From a checkpoint of a small transformer trained on Wikipedia.
Size: 16 layers, width 384, 6 heads of 64, MLP 1536 GELU, vocabulary 32768, 53.6M parameters.
Training: a variant of SOAP for these matrices, 579M tokens, 2386 steps.
Each number is 200 + 30 x the weight over its row's rms, rounded and kept within 0 to 999. Layers, rows and columns count from 0. The size before them is the row's rms in percent of the matrix's.

# layer 10 MLP down (transposed), 1536x384, rms 0.0875, rows 350-377, columns 128-255
095,187,153,181,207,231,204,272,194,233,167,222,183,204,219,231,203,194,258,197,160,173,189,192,236,141,167,216,238,182,242,265,215,185,226,200,148,171,200,210,180,184,191,218,256,208,147,223,188,233,154,181,190,212,162,197,181,182,175,194,166,181,180,173,182,213,181,283,167,150,253,186,230,200,143,188,250,140,213,213,204,258,125,211,202,128,173,256,172,228,180,195,218,201,228,198,205,205,198,201,162,220,170,218,235,206,178,135,234,246,225,190,198,183,239,233,180,166,196,199,214,171,233,224,189,163,215,200,172
103,224,200,167,221,210,207,221,195,187,212,168,215,195,166,184,203,205,190,205,203,140,114,176,193,148,193,206,126,174,198,184,233,184,186,217,176,173,224,224,195,235,168,215,222,245,245,191,198,208,169,176,236,240,247,226,180,225,227,247,233,253,195,210,140,214,187,197,170,179,218,211,209,158,181,204,229,217,175,202,244,232,188,224,175,182,186,201,202,231,169,189,212,227,208,186,152,175,251,208,156,184,228,256,222,179,199,213,263,119,163,232,183,129,235,179,169,192,188,180,223,214,229,189,258,170,193,223,210
098,183,146,211,201,188,270,174,233,184,203,210,217,225,159,245,203,218,270,192,203,214,205,239,156,254,193,197,214,224,232,187,181,227,187,217,200,211,132,242,216,190,198,134,229,212,189,178,202,187,195,229,247,216,182,232,174,155,230,235,190,228,200,242,214,192,197,184,202,154,203,158,145,147,191,194,209,182,156,179,239,185,158,192,208,187,178,180,187,231,271,187,178,231,256,254,187,179,202,202,233,198,220,149,152,265,198,178,202,203,227,204,206,232,172,215,212,252,158,249,148,215,203,231,202,197,205,203,162
090,189,172,217,146,144,168,233,256,204,246,218,233,163,200,116,160,187,179,214,193,195,212,212,210,169,171,221,181,197,191,172,196,171,208,209,197,209,194,214,213,189,246,187,236,231,175,221,210,235,170,168,138,194,250,184,228,190,176,212,188,192,202,157,203,225,177,210,231,217,203,234,182,175,239,196,219,167,258,123,196,172,209,222,245,193,184,189,210,205,215,187,149,152,234,147,183,193,134,243,209,174,190,238,184,167,195,229,215,251,155,232,180,231,152,234,189,113,206,241,201,207,174,172,200,203,174,205,206
095,223,200,205,202,193,155,200,222,238,208,216,172,208,230,243,183,220,217,168,216,188,221,200,157,224,175,206,209,210,188,170,170,153,182,188,188,237,237,213,223,191,261,212,235,230,186,205,209,192,209,239,145,259,169,153,208,195,197,261,243,237,192,185,164,188,167,151,221,227,200,225,174,212,245,187,148,209,193,231,245,219,184,244,189,189,192,200,186,138,166,207,189,232,194,208,168,170,202,216,155,241,186,182,201,152,124,190,180,176,215,166,179,164,217,206,216,191,193,187,226,210,235,225,220,231,223,212,207
086,179,246,166,172,209,186,184,187,178,184,176,204,145,185,158,187,222,225,216,195,205,208,206,193,167,235,188,184,207,174,176,168,183,251,154,169,163,187,209,174,192,242,205,186,204,138,128,193,211,229,222,197,140,203,214,174,131,183,229,179,228,194,227,217,159,196,192,174,234,236,181,240,210,187,149,201,235,200,194,211,181,173,223,163,215,253,192,98,201,255,184,208,179,204,214,167,184,244,223,165,190,174,180,204,178,183,198,245,175,190,181,199,141,263,197,182,200,230,230,230,199,254,196,160,221,211,207,264
104,204,217,197,238,176,195,172,226,188,186,171,137,195,182,186,215,229,104,166,183,173,148,171,209,184,223,191,214,196,187,181,204,222,234,207,165,202,166,219,213,211,174,179,210,150,185,197,193,131,184,195,220,186,206,112,238,196,178,194,150,208,196,221,249,189,212,176,199,183,173,202,182,153,192,222,200,177,225,162,165,165,145,184,222,181,229,224,244,241,183,220,194,129,227,192,227,198,194,174,214,264,208,193,205,256,214,195,176,188,175,198,215,215,193,162,218,169,246,168,203,191,179,236,257,231,203,224,206
093,195,196,237,196,223,171,211,246,150,182,142,237,186,193,220,191,183,222,198,198,222,254,195,198,237,197,228,252,198,244,169,269,183,226,223,240,156,169,195,210,221,153,167,229,289,177,164,205,138,184,243,234,200,173,154,178,155,165,181,194,171,106,262,183,220,223,162,231,145,228,172,206,249,273,203,195,176,155,181,186,233,144,228,249,154,204,208,200,183,199,157,188,204,162,195,197,247,182,198,227,225,197,211,187,253,175,190,218,166,192,215,195,203,201,206,178,174,227,213,200,234,206,252,183,210,209,194,173
103,135,230,178,181,191,215,205,158,205,189,212,181,148,219,223,232,183,258,206,233,164,157,244,182,200,175,179,198,215,201,197,187,108,230,197,177,242,262,186,134,173,158,212,195,202,243,231,255,250,193,210,193,189,175,199,123,255,200,206,194,193,182,179,213,180,194,180,144,166,170,189,208,163,136,200,189,224,200,160,160,210,191,198,162,235,209,259,196,156,202,250,221,218,158,207,203,194,176,184,160,189,247,219,185,219,205,180,212,214,230,148,184,169,183,170,204,185,189,218,165,224,185,178,219,206,201,206,217
100,191,218,178,160,177,199,204,203,196,221,199,279,199,185,232,206,196,163,248,145,199,260,178,229,230,193,231,224,226,190,218,216,215,157,216,176,200,202,216,192,213,194,239,207,186,181,201,156,165,208,193,193,208,231,167,165,221,211,213,200,211,262,245,206,201,186,237,153,217,147,250,220,196,148,127,210,175,229,219,219,261,188,204,227,249,142,168,236,202,196,167,220,208,187,248,257,182,213,246,175,192,202,208,179,197,199,195,173,192,205,163,214,226,196,200,147,221,153,175,195,211,173,258,199,213,237,231,218
087,188,185,242,181,166,212,225,239,183,179,197,199,256,135,198,217,171,151,178,163,171,196,210,254,228,215,202,175,173,183,189,192,211,210,193,197,222,167,182,126,234,166,226,148,162,201,147,154,206,174,202,201,178,167,158,222,181,205,206,187,202,145,149,208,195,191,207,168,198,169,191,202,203,206,205,161,169,181,159,166,165,219,239,179,173,188,125,216,167,262,248,164,103,210,186,196,204,184,191,199,201,203,233,180,205,260,145,200,268,237,242,232,203,199,245,227,213,182,201,207,208,234,182,147,279,208,192,182
106,180,120,207,221,191,157,190,184,210,206,221,207,197,184,168,207,202,169,173,152,172,230,243,229,201,196,170,204,208,156,203,246,191,183,265,175,189,198,165,249,250,241,164,241,170,167,198,243,163,203,188,211,201,216,217,174,176,215,226,204,196,202,157,245,212,216,205,204,193,211,196,180,254,185,200,204,183,276,204,198,223,213,215,200,140,193,182,170,216,207,191,234,210,178,231,198,138,154,198,228,166,223,166,173,184,173,191,209,188,180,168,191,162,229,187,186,194,194,238,177,211,201,204,214,179,197,216,199
110,185,184,212,177,174,209,176,195,219,208,203,191,154,192,232,244,128,233,203,215,221,220,174,161,245,241,197,186,201,200,209,216,187,191,130,237,201,191,196,239,204,211,198,162,182,237,207,198,159,197,198,225,253,155,220,199,205,179,265,216,196,211,194,149,207,207,188,203,214,245,236,213,182,171,201,205,205,175,140,219,216,225,181,175,233,176,188,179,243,198,247,206,203,244,223,211,187,226,186,268,215,263,188,205,217,216,173,226,200,203,215,186,209,215,228,184,183,229,156,185,188,238,252,177,158,175,106,176
111,169,197,225,163,142,241,247,182,165,161,236,245,192,172,216,222,189,188,228,139,206,188,176,161,234,186,236,195,231,210,215,162,235,173,225,179,219,211,178,181,209,198,233,225,226,160,204,186,219,226,217,185,205,209,212,212,205,175,227,188,201,224,213,196,182,189,158,188,257,238,169,242,209,148,248,225,168,218,211,181,178,200,198,234,209,207,234,173,225,207,254,224,221,200,188,252,236,189,231,200,138,205,144,203,188,167,222,195,205,236,174,179,198,272,228,229,222,199,191,179,261,233,222,222,177,201,201,221
108,153,170,194,205,184,206,169,210,169,204,215,221,168,204,158,213,235,223,240,235,174,232,209,234,257,220,175,185,189,214,211,201,195,166,219,163,246,202,176,215,197,190,196,177,168,197,216,188,229,174,216,177,203,168,214,212,177,191,289,151,194,246,193,184,179,228,211,165,239,165,192,168,177,153,178,186,164,190,194,224,134,226,143,211,239,145,172,201,199,226,196,242,206,214,227,204,237,231,195,158,204,204,195,154,227,221,243,168,182,219,168,195,167,245,161,249,217,225,173,179,185,200,214,141,143,184,228,199
094,157,224,175,151,157,204,185,198,205,192,165,221,188,219,170,211,235,198,224,174,166,203,199,200,195,213,140,209,174,139,198,182,130,160,183,196,216,209,271,251,265,190,201,194,214,193,198,254,219,166,221,205,251,204,187,162,236,164,212,209,200,184,232,203,214,223,183,201,198,185,196,208,185,165,225,161,177,229,212,214,246,178,185,186,227,246,202,264,167,233,170,212,188,213,192,214,212,205,215,177,200,163,235,215,187,165,203,183,237,230,248,236,200,238,201,166,231,175,217,221,191,209,173,222,200,200,224,206
081,213,208,173,156,240,202,217,215,252,178,195,183,169,202,215,222,187,204,214,202,231,146,231,191,205,292,229,158,205,212,179,232,221,202,210,148,191,185,191,170,185,259,195,191,182,255,179,189,163,221,193,245,225,201,225,207,185,144,186,155,116,222,200,231,238,174,196,189,199,213,242,218,190,215,205,194,172,172,191,202,226,209,160,216,185,214,207,202,213,207,161,157,229,228,263,199,177,156,220,193,203,185,194,177,188,225,162,221,191,167,233,207,146,222,208,186,201,186,174,197,169,240,209,228,318,194,201,234
099,207,200,200,172,197,162,209,205,194,196,161,198,213,181,203,226,185,187,186,187,220,232,191,204,190,208,253,206,249,221,248,177,215,165,240,240,246,227,142,243,193,252,208,157,181,148,183,225,211,171,200,187,205,176,177,200,193,249,214,212,151,189,179,185,190,145,184,180,229,180,169,193,200,153,237,220,215,250,198,195,142,216,190,213,252,206,196,201,213,219,178,184,221,205,198,200,198,163,197,174,196,197,185,187,201,190,146,169,193,237,235,189,154,247,183,214,162,202,256,198,209,182,172,135,239,167,231,189
102,219,197,242,179,168,152,116,169,212,219,192,206,217,238,249,177,201,122,206,155,203,182,199,174,199,216,223,209,193,194,180,183,218,166,216,197,209,168,204,226,185,185,204,235,170,220,193,199,178,202,230,186,177,207,212,220,155,194,198,175,205,181,193,237,168,166,214,215,268,202,176,249,230,210,171,205,293,190,215,200,257,206,180,189,187,191,242,168,176,188,196,160,165,140,217,229,235,199,200,208,207,172,176,265,203,185,188,185,202,204,200,140,224,207,213,180,220,192,187,187,198,192,197,187,152,142,216,187
091,169,147,214,199,208,200,193,293,206,228,249,210,152,204,189,169,189,149,222,162,226,228,230,189,152,198,186,248,196,220,197,163,148,197,194,189,175,196,182,155,215,245,189,195,201,207,247,194,163,144,180,186,203,205,204,174,177,172,237,205,188,188,176,181,210,208,199,181,212,196,214,132,181,157,127,166,211,194,176,175,221,197,251,221,218,209,180,187,249,210,197,213,236,191,243,190,178,200,198,209,197,222,249,200,236,151,227,237,234,214,182,198,209,131,167,212,201,216,190,211,209,162,181,195,262,177,210,202
102,213,187,233,200,168,204,239,150,208,191,167,215,185,197,242,220,239,215,224,196,213,240,214,207,201,232,182,198,241,197,198,214,196,181,238,187,222,184,183,196,158,181,149,161,249,253,205,199,198,182,212,155,200,144,208,177,227,202,225,186,247,210,213,188,258,231,237,220,144,193,188,221,242,175,179,234,195,172,191,206,203,218,157,197,220,173,160,177,198,195,199,184,192,214,128,210,188,188,187,163,214,155,210,178,174,226,226,175,151,235,205,188,169,247,166,201,202,204,247,123,267,209,213,224,203,154,188,166
095,159,194,195,196,205,189,194,183,234,145,167,207,225,193,276,220,197,183,209,176,217,193,169,194,188,184,209,215,176,183,202,178,158,165,252,219,191,217,165,209,208,218,161,230,156,209,228,187,193,201,184,264,194,240,206,195,272,225,227,216,193,153,165,194,248,213,246,205,222,201,214,221,183,195,232,187,166,262,211,185,208,206,155,238,144,177,260,193,240,152,196,167,182,193,190,234,156,232,225,174,168,230,215,246,234,243,214,195,221,202,181,215,189,216,172,184,227,157,187,215,227,209,208,181,190,185,194,196
090,149,223,194,141,247,205,184,199,170,181,233,155,198,190,220,189,130,147,206,242,184,218,187,192,196,238,170,148,180,186,240,216,210,225,189,196,188,210,237,184,195,240,178,180,199,215,207,202,215,170,214,250,184,218,186,197,202,181,181,197,183,175,179,231,257,194,177,200,146,216,236,235,265,226,175,190,189,181,189,216,181,188,224,199,199,191,159,174,163,186,209,207,244,223,172,167,184,206,176,217,168,197,177,194,180,212,211,162,204,162,173,169,201,209,159,196,188,189,206,199,211,223,203,201,335,200,188,216
081,220,214,165,183,193,180,189,199,197,213,295,193,204,221,198,202,253,192,205,169,187,197,246,117,195,207,200,190,180,207,235,166,176,225,201,203,192,184,222,239,186,209,174,205,225,183,167,212,172,200,228,252,267,234,190,204,182,204,179,257,198,214,217,221,164,214,194,216,170,185,241,250,187,188,182,199,166,188,211,201,175,143,205,176,233,230,190,224,175,220,219,233,187,197,218,203,201,223,202,225,233,202,180,189,192,182,174,188,204,151,246,184,197,213,203,189,170,212,205,228,209,226,126,251,230,225,183,165
093,194,204,180,185,169,171,181,158,210,178,240,211,229,180,217,198,168,168,214,185,215,179,220,225,147,223,207,170,212,190,235,226,185,208,181,148,213,222,216,219,195,194,203,203,182,164,197,205,244,208,166,209,212,236,120,210,210,259,246,206,164,257,180,163,269,162,193,207,202,187,153,192,184,156,202,228,173,179,245,258,221,248,229,199,196,183,230,183,191,156,223,203,245,236,239,195,132,220,201,196,196,267,182,131,198,205,218,216,200,244,177,131,205,202,242,196,167,211,205,218,217,199,191,177,212,182,145,213
109,207,191,198,199,199,184,221,160,217,181,167,242,194,180,268,211,190,182,198,199,227,233,169,205,203,190,199,152,214,239,201,243,225,181,157,175,238,232,209,232,199,210,246,179,206,177,175,133,192,209,169,208,164,213,205,191,226,224,205,204,262,225,170,131,164,214,217,189,232,234,162,240,219,165,200,158,190,228,136,208,203,213,208,197,201,233,202,227,217,182,160,136,199,188,191,231,182,195,159,253,200,189,139,175,183,253,231,223,191,251,174,188,182,227,183,189,198,212,167,200,214,217,226,190,173,192,193,172
098,194,216,203,164,154,199,210,238,222,157,116,196,229,212,172,223,247,241,209,202,245,191,198,193,230,161,246,220,191,225,180,283,185,184,172,194,199,214,204,187,175,252,236,199,191,188,220,180,166,209,181,135,245,141,231,155,230,222,197,144,199,191,228,198,213,210,161,216,196,214,194,244,179,218,172,206,174,174,240,209,168,189,148,200,184,195,242,200,239,215,185,208,208,212,180,216,175,134,204,183,175,173,174,207,241,197,211,189,185,223,203,189,222,207,223,231,196,203,218,240,128,233,247,206,218,194,109,152
108,185,198,257,220,230,244,234,142,201,200,153,180,190,234,191,175,162,169,208,145,204,208,176,143,157,191,219,218,217,204,222,208,200,231,182,219,158,167,215,253,233,159,216,189,224,176,198,164,171,225,193,172,197,227,192,190,231,244,187,224,194,222,179,218,181,185,182,170,162,213,200,191,209,221,181,206,228,260,225,196,245,208,245,228,163,190,187,207,241,206,212,233,224,183,195,187,181,212,193,205,237,217,152,74,198,169,198,218,234,229,190,257,213,239,223,183,205,160,201,207,219,228,164,190,217,173,168,207
# layer 10 MLP up, 1536x384, rms 0.0857, rows 351-377, columns 128-255
105,193,240,139,203,170,196,146,211,183,234,185,156,242,179,176,200,178,159,173,214,177,170,217,181,156,263,192,198,256,214,162,198,241,210,206,252,287,227,186,221,208,223,176,143,216,119,201,197,144,176,173,137,210,161,190,182,163,235,223,248,179,184,211,168,243,186,231,272,192,206,209,166,166,168,196,210,222,207,251,207,187,196,131,188,275,222,182,126,205,164,178,227,185,193,159,232,162,241,186,165,224,249,200,199,201,171,189,219,179,179,186,223,160,229,199,191,215,201,172,218,187,218,187,203,193,202,216,183
098,179,203,252,227,155,247,218,185,243,174,208,202,238,211,167,197,206,240,191,221,210,191,165,177,196,190,217,206,169,191,227,206,167,188,154,182,180,153,222,181,210,221,244,199,187,138,299,212,274,161,204,202,208,118,181,212,201,184,191,197,218,161,210,172,179,230,268,240,182,221,151,215,176,185,232,197,141,205,196,167,143,187,194,204,197,208,227,150,223,165,204,180,114,213,205,165,181,206,189,295,185,189,192,150,222,208,184,165,206,228,207,250,165,195,144,164,226,196,253,247,250,180,217,266,170,208,174,138
088,220,152,167,166,263,212,190,202,214,108,177,259,156,178,194,142,141,232,199,195,204,193,237,178,157,282,174,171,251,189,200,180,185,183,178,211,180,209,220,161,180,244,201,142,206,182,212,224,181,247,212,187,161,212,202,229,249,198,182,237,215,195,129,203,214,240,165,165,205,171,271,177,184,180,192,189,177,182,214,200,225,224,185,232,188,156,219,212,153,209,224,227,144,155,139,170,178,253,200,208,189,219,168,175,238,175,192,186,164,161,189,285,179,201,161,250,213,186,194,178,205,149,210,186,227,229,205,264
100,208,200,156,205,191,199,157,239,182,154,212,185,281,185,198,212,228,175,222,171,220,229,257,230,199,198,191,230,157,143,229,209,218,258,175,202,196,221,218,207,208,191,183,251,235,183,186,237,249,222,194,189,211,158,203,154,196,192,193,180,192,225,244,191,202,168,273,172,203,193,191,172,240,142,191,170,157,164,266,181,185,271,167,113,248,208,200,176,223,175,195,266,154,200,272,226,194,206,203,196,200,173,209,158,172,222,255,248,226,165,184,251,194,219,149,152,199,171,158,214,235,220,229,198,242,220,228,137
097,216,172,243,191,183,214,188,155,212,195,184,206,166,199,200,178,182,222,195,201,242,205,191,201,247,237,169,197,136,263,208,189,261,229,222,200,200,207,200,209,224,196,201,246,238,194,220,245,211,145,156,224,209,148,218,264,270,204,199,208,206,206,201,186,275,206,168,196,200,175,216,184,204,198,245,181,213,194,208,156,216,221,183,232,252,163,177,179,163,173,219,230,190,208,254,237,194,216,243,220,195,197,209,160,214,205,202,221,255,259,167,251,226,175,216,129,195,211,164,159,229,184,207,231,241,215,135,199
100,196,186,232,217,234,189,212,177,144,197,193,165,219,205,164,166,230,202,181,198,275,250,168,217,176,172,198,205,181,199,224,231,200,239,239,229,175,187,221,249,248,214,192,204,216,176,165,213,252,198,204,234,190,176,165,203,198,195,230,192,234,225,227,156,233,240,257,204,152,223,214,247,162,199,163,163,183,224,171,182,196,180,199,212,284,177,145,214,258,195,158,210,210,226,257,166,195,212,240,148,211,183,266,172,256,164,140,222,257,209,216,214,142,216,169,200,229,207,197,239,213,252,196,185,214,162,199,209
091,172,210,196,159,109,193,221,192,202,236,222,176,181,242,177,229,204,238,194,266,201,176,205,179,142,232,246,217,215,174,270,162,190,193,196,180,208,276,175,218,238,248,253,181,120,182,259,208,201,171,188,234,173,199,196,255,197,178,234,242,217,202,176,162,184,227,226,191,221,126,209,120,179,208,168,125,244,236,230,227,183,208,185,124,212,170,180,201,207,203,240,246,200,232,165,178,146,191,167,144,154,228,125,170,224,162,220,178,215,165,229,207,169,185,180,184,182,191,168,176,165,213,161,190,157,184,196,260
104,203,211,216,193,187,201,197,202,197,188,226,208,187,197,251,186,170,236,173,217,215,167,200,177,194,211,231,246,203,221,204,184,164,198,201,284,241,190,197,200,140,173,205,194,162,204,200,273,191,178,230,126,203,143,202,159,195,247,245,223,237,280,170,202,150,183,198,245,208,174,218,130,253,185,228,172,230,198,254,225,203,219,199,192,224,190,196,150,191,206,215,181,182,234,241,208,168,206,248,137,155,210,206,201,224,212,139,191,186,239,203,171,193,204,177,154,194,241,235,184,184,204,222,214,213,194,234,193
104,208,239,211,194,215,199,213,157,238,220,211,208,190,151,198,203,174,197,185,188,182,310,200,177,162,181,228,195,178,209,213,134,194,242,156,134,251,194,199,204,169,172,206,171,171,192,168,150,268,236,219,218,224,230,246,258,188,211,166,155,230,184,203,210,201,194,219,190,174,148,126,261,228,192,222,220,246,189,181,219,162,140,196,199,201,178,163,192,227,195,224,166,219,257,192,166,176,186,180,198,177,199,182,196,206,202,159,251,191,215,179,200,195,207,182,179,214,174,154,145,191,212,167,128,192,208,169,191
098,198,158,273,188,225,183,168,170,204,200,189,197,165,179,179,206,185,161,144,216,199,174,213,217,183,190,188,266,214,217,225,223,158,162,240,126,172,197,216,214,203,246,146,215,240,190,220,189,222,166,177,228,185,153,218,218,234,228,254,213,201,207,200,131,208,184,207,213,160,249,215,204,233,168,164,193,128,165,172,224,244,212,213,237,198,167,172,249,257,212,197,291,179,144,227,256,194,242,211,214,209,178,209,218,197,146,227,228,202,202,224,153,226,145,196,172,219,224,189,125,155,173,232,212,183,203,221,162
106,174,184,221,195,165,183,193,237,186,213,211,230,226,247,175,225,176,190,132,227,249,151,180,221,231,179,260,210,213,179,172,217,192,194,168,230,219,203,204,219,202,175,180,239,269,222,199,240,214,188,193,301,195,139,217,177,262,214,219,190,205,250,182,170,164,211,251,246,169,208,180,158,217,171,200,203,156,193,218,193,215,202,191,226,184,116,213,197,241,179,198,196,177,204,245,215,262,217,183,186,208,210,184,192,230,226,207,231,179,174,224,200,171,230,235,184,216,243,164,180,207,187,224,221,181,314,223,203
104,218,219,218,207,240,261,173,195,143,233,155,186,208,241,226,196,225,220,226,193,180,163,231,202,134,237,166,250,251,246,209,211,208,202,209,132,164,208,236,194,191,163,219,171,176,154,169,182,247,186,258,147,172,130,189,212,189,167,162,203,183,226,258,183,258,228,237,154,167,170,193,179,228,219,166,196,244,204,148,156,214,224,212,179,227,241,139,233,161,185,218,167,181,157,230,192,246,194,215,199,250,245,253,217,204,246,175,125,213,192,248,207,222,253,149,171,203,215,198,200,194,212,172,215,221,218,188,204
103,191,194,234,197,204,245,207,221,216,153,179,150,223,136,193,189,188,173,195,210,182,165,215,225,148,216,139,204,167,269,206,170,171,206,234,201,223,236,189,247,202,185,242,192,187,164,244,237,239,186,171,185,217,184,239,227,177,205,174,200,220,193,206,174,156,246,185,212,206,208,197,181,174,159,204,241,168,220,222,187,158,215,213,156,239,187,187,212,219,223,213,200,163,218,205,202,175,198,243,196,143,184,140,203,231,171,181,216,161,194,162,250,197,184,190,238,174,208,232,209,199,221,229,214,190,183,140,224
099,198,184,168,215,215,197,177,214,120,221,207,162,221,164,206,165,214,170,163,168,213,196,231,178,236,230,238,171,154,192,179,173,267,199,203,208,196,169,207,229,171,165,175,184,169,170,165,160,200,179,256,209,189,249,209,194,188,153,240,194,174,192,215,172,188,196,201,214,166,216,220,242,183,165,181,151,143,222,190,196,193,228,151,198,190,236,195,189,268,198,232,225,197,139,222,208,204,188,153,164,183,226,189,220,205,233,252,179,184,217,237,183,183,198,196,186,201,163,218,214,209,237,229,167,165,192,230,194
096,284,220,205,248,192,175,148,219,171,256,193,207,203,244,239,203,153,219,187,246,172,182,207,188,192,192,230,234,202,237,234,177,236,169,225,200,224,138,186,209,193,171,239,165,136,200,220,190,182,193,161,179,170,159,240,182,231,181,177,222,169,240,231,195,162,210,229,255,202,227,197,171,249,175,160,166,231,165,215,236,214,221,229,163,182,178,185,175,187,220,226,177,244,170,221,171,216,200,177,202,203,196,163,220,192,247,131,202,242,189,130,199,218,175,175,186,223,197,228,154,231,198,187,153,112,218,213,206
096,204,248,202,222,155,209,197,189,162,154,191,209,184,187,190,173,215,168,203,198,189,211,247,185,234,114,184,224,187,219,164,163,187,266,193,246,226,210,212,190,235,156,199,184,206,168,186,176,255,191,188,164,213,188,189,186,242,208,206,239,237,208,165,162,206,222,254,248,252,185,190,163,180,183,147,217,206,289,240,180,158,274,214,167,225,161,226,202,194,222,224,209,208,172,237,222,226,223,198,221,168,231,147,239,205,151,199,180,196,194,192,227,223,163,220,221,186,231,217,167,192,205,167,177,208,172,206,210
099,178,245,227,229,196,162,192,199,192,216,187,225,203,213,160,200,209,197,209,203,156,231,217,162,189,172,220,226,170,212,249,212,187,211,214,170,201,214,154,177,153,193,186,210,173,175,220,288,189,203,179,175,206,212,166,203,220,259,214,198,168,165,145,214,173,262,185,248,163,216,220,175,218,175,202,214,175,217,208,168,174,195,180,194,215,193,220,237,222,188,191,200,170,223,221,200,190,217,216,186,198,181,204,222,198,132,244,212,233,199,197,253,215,254,207,149,219,199,203,198,197,227,174,256,213,229,187,147
103,157,193,176,148,181,201,215,195,176,167,170,191,188,210,188,177,245,213,183,199,195,207,217,187,229,239,245,212,115,168,225,176,152,263,228,217,197,225,209,176,132,242,200,180,234,139,208,183,186,192,158,220,203,236,170,150,172,219,192,131,196,231,196,176,202,248,188,259,213,180,152,217,196,137,221,187,221,261,204,157,128,194,256,184,197,184,175,183,230,202,217,182,222,164,168,164,284,113,208,181,217,166,206,187,137,184,212,190,160,203,209,193,166,235,174,187,180,209,221,207,167,197,191,174,184,156,214,206
101,200,245,211,163,201,225,202,154,239,176,180,232,236,208,213,193,222,241,193,214,172,186,218,256,228,244,174,224,216,246,208,233,207,193,202,245,193,230,216,219,197,149,187,168,200,200,253,162,204,176,171,214,248,181,240,192,200,181,261,158,190,225,215,189,195,141,205,126,205,215,192,251,189,223,217,155,207,225,194,136,227,220,174,195,225,219,201,201,181,159,196,181,149,252,185,203,173,239,202,207,210,184,201,212,191,190,242,170,152,160,189,206,187,179,228,199,191,194,150,210,203,186,173,194,196,208,257,198
099,233,205,222,190,192,182,207,141,207,241,158,217,201,174,172,236,206,208,168,242,208,141,227,148,188,179,178,191,181,155,204,213,180,215,191,215,178,220,229,175,157,196,214,213,139,182,196,188,225,184,168,224,138,231,197,183,153,227,219,204,193,179,185,173,167,227,177,252,201,137,218,159,142,238,156,182,211,183,201,221,199,186,187,215,193,195,216,219,213,214,233,228,181,250,196,160,204,185,219,236,201,217,138,239,194,206,225,151,187,211,223,187,178,167,198,207,184,233,251,239,186,143,191,178,149,284,167,202
094,160,187,226,165,250,152,261,175,185,181,185,156,212,174,171,209,209,181,155,208,245,233,203,232,253,175,183,200,243,207,217,198,203,253,209,244,186,201,214,230,217,212,241,217,199,182,225,202,249,177,206,200,217,187,176,231,159,216,176,138,207,177,227,157,105,175,218,141,167,253,119,164,190,215,169,209,139,221,173,243,201,186,180,126,235,205,152,237,164,252,161,170,177,202,205,157,197,166,229,295,178,192,198,170,198,150,167,179,207,187,208,218,155,194,203,212,208,203,230,263,195,196,207,170,132,200,190,189
091,199,196,188,245,139,213,192,218,193,214,216,186,218,235,186,194,247,224,236,217,258,145,202,221,181,215,247,217,164,211,167,190,219,175,144,201,221,182,213,166,159,190,260,200,223,157,173,161,177,189,169,167,254,172,216,191,201,189,201,171,207,187,239,158,169,256,279,181,194,154,188,149,140,206,185,236,205,227,203,180,214,208,154,234,174,194,238,216,232,198,184,167,209,207,175,248,251,185,178,165,195,147,165,203,207,228,127,259,221,226,210,195,186,168,177,204,163,185,165,199,274,201,233,218,159,211,180,206
101,200,204,223,248,253,212,237,236,153,177,171,235,218,206,212,203,214,234,177,199,236,200,167,195,176,250,193,209,193,217,186,224,157,178,166,197,179,229,182,183,225,184,191,173,211,185,213,242,206,222,230,142,145,137,189,199,219,194,212,213,242,228,175,164,189,195,203,209,182,173,174,197,200,182,217,209,247,210,228,230,231,247,168,208,176,158,238,217,179,215,224,185,182,247,204,211,212,203,166,237,220,234,225,175,156,167,203,219,204,180,168,210,240,152,220,221,203,210,219,212,183,264,238,277,201,221,209,197
098,194,170,199,256,184,158,229,193,196,194,212,193,235,198,165,222,171,193,129,199,181,225,238,199,161,168,191,214,207,182,201,177,141,215,239,195,160,183,236,241,182,202,156,195,185,181,192,242,225,199,228,205,157,195,202,204,193,95,206,157,219,229,208,185,199,220,185,178,210,150,240,184,181,178,129,144,232,219,145,195,196,156,172,216,163,228,206,178,161,200,98,165,131,217,199,215,242,156,248,224,141,181,213,188,236,188,217,204,252,212,135,181,189,240,187,194,184,211,225,224,199,247,157,252,208,157,197,193
104,218,201,181,159,195,243,174,154,161,205,163,176,184,227,181,227,179,232,231,239,185,272,164,180,182,175,215,188,186,164,203,208,188,196,138,197,216,179,230,172,247,182,180,213,203,227,203,209,200,179,219,203,145,188,183,171,180,184,195,243,198,264,241,198,197,209,206,206,192,233,218,165,214,240,210,233,188,199,185,164,156,156,175,175,228,176,208,180,213,207,196,209,185,202,174,142,177,228,216,230,216,196,226,189,150,175,152,217,229,224,189,182,187,207,169,167,208,187,231,196,173,201,191,206,189,239,164,168
099,223,129,178,239,205,224,167,169,136,162,155,168,218,152,195,234,200,182,235,235,231,200,169,233,188,247,186,224,182,186,239,231,231,256,258,208,206,218,241,235,216,228,184,228,213,182,188,197,221,170,268,202,195,258,267,210,170,199,206,169,208,185,239,145,216,193,188,257,187,208,221,215,217,202,156,207,244,223,210,170,237,149,161,196,188,205,263,136,221,232,193,199,200,256,184,179,241,219,189,196,237,220,205,234,176,212,239,178,243,217,233,144,172,188,196,196,237,199,217,149,203,245,270,171,173,222,206,245
098,207,184,242,164,213,191,198,210,191,186,204,180,215,231,176,260,198,218,212,180,158,256,175,193,196,196,255,250,207,209,210,218,281,198,235,235,186,182,167,207,196,236,246,219,189,208,212,244,228,227,227,168,120,242,182,181,249,160,222,216,190,210,206,251,249,189,165,201,188,230,221,175,164,127,168,219,204,192,165,176,125,233,186,177,175,255,197,241,168,219,245,167,220,164,221,175,186,209,196,201,187,231,189,183,158,193,194,154,182,200,159,160,217,177,163,217,268,180,205,188,172,215,245,188,210,234,164,217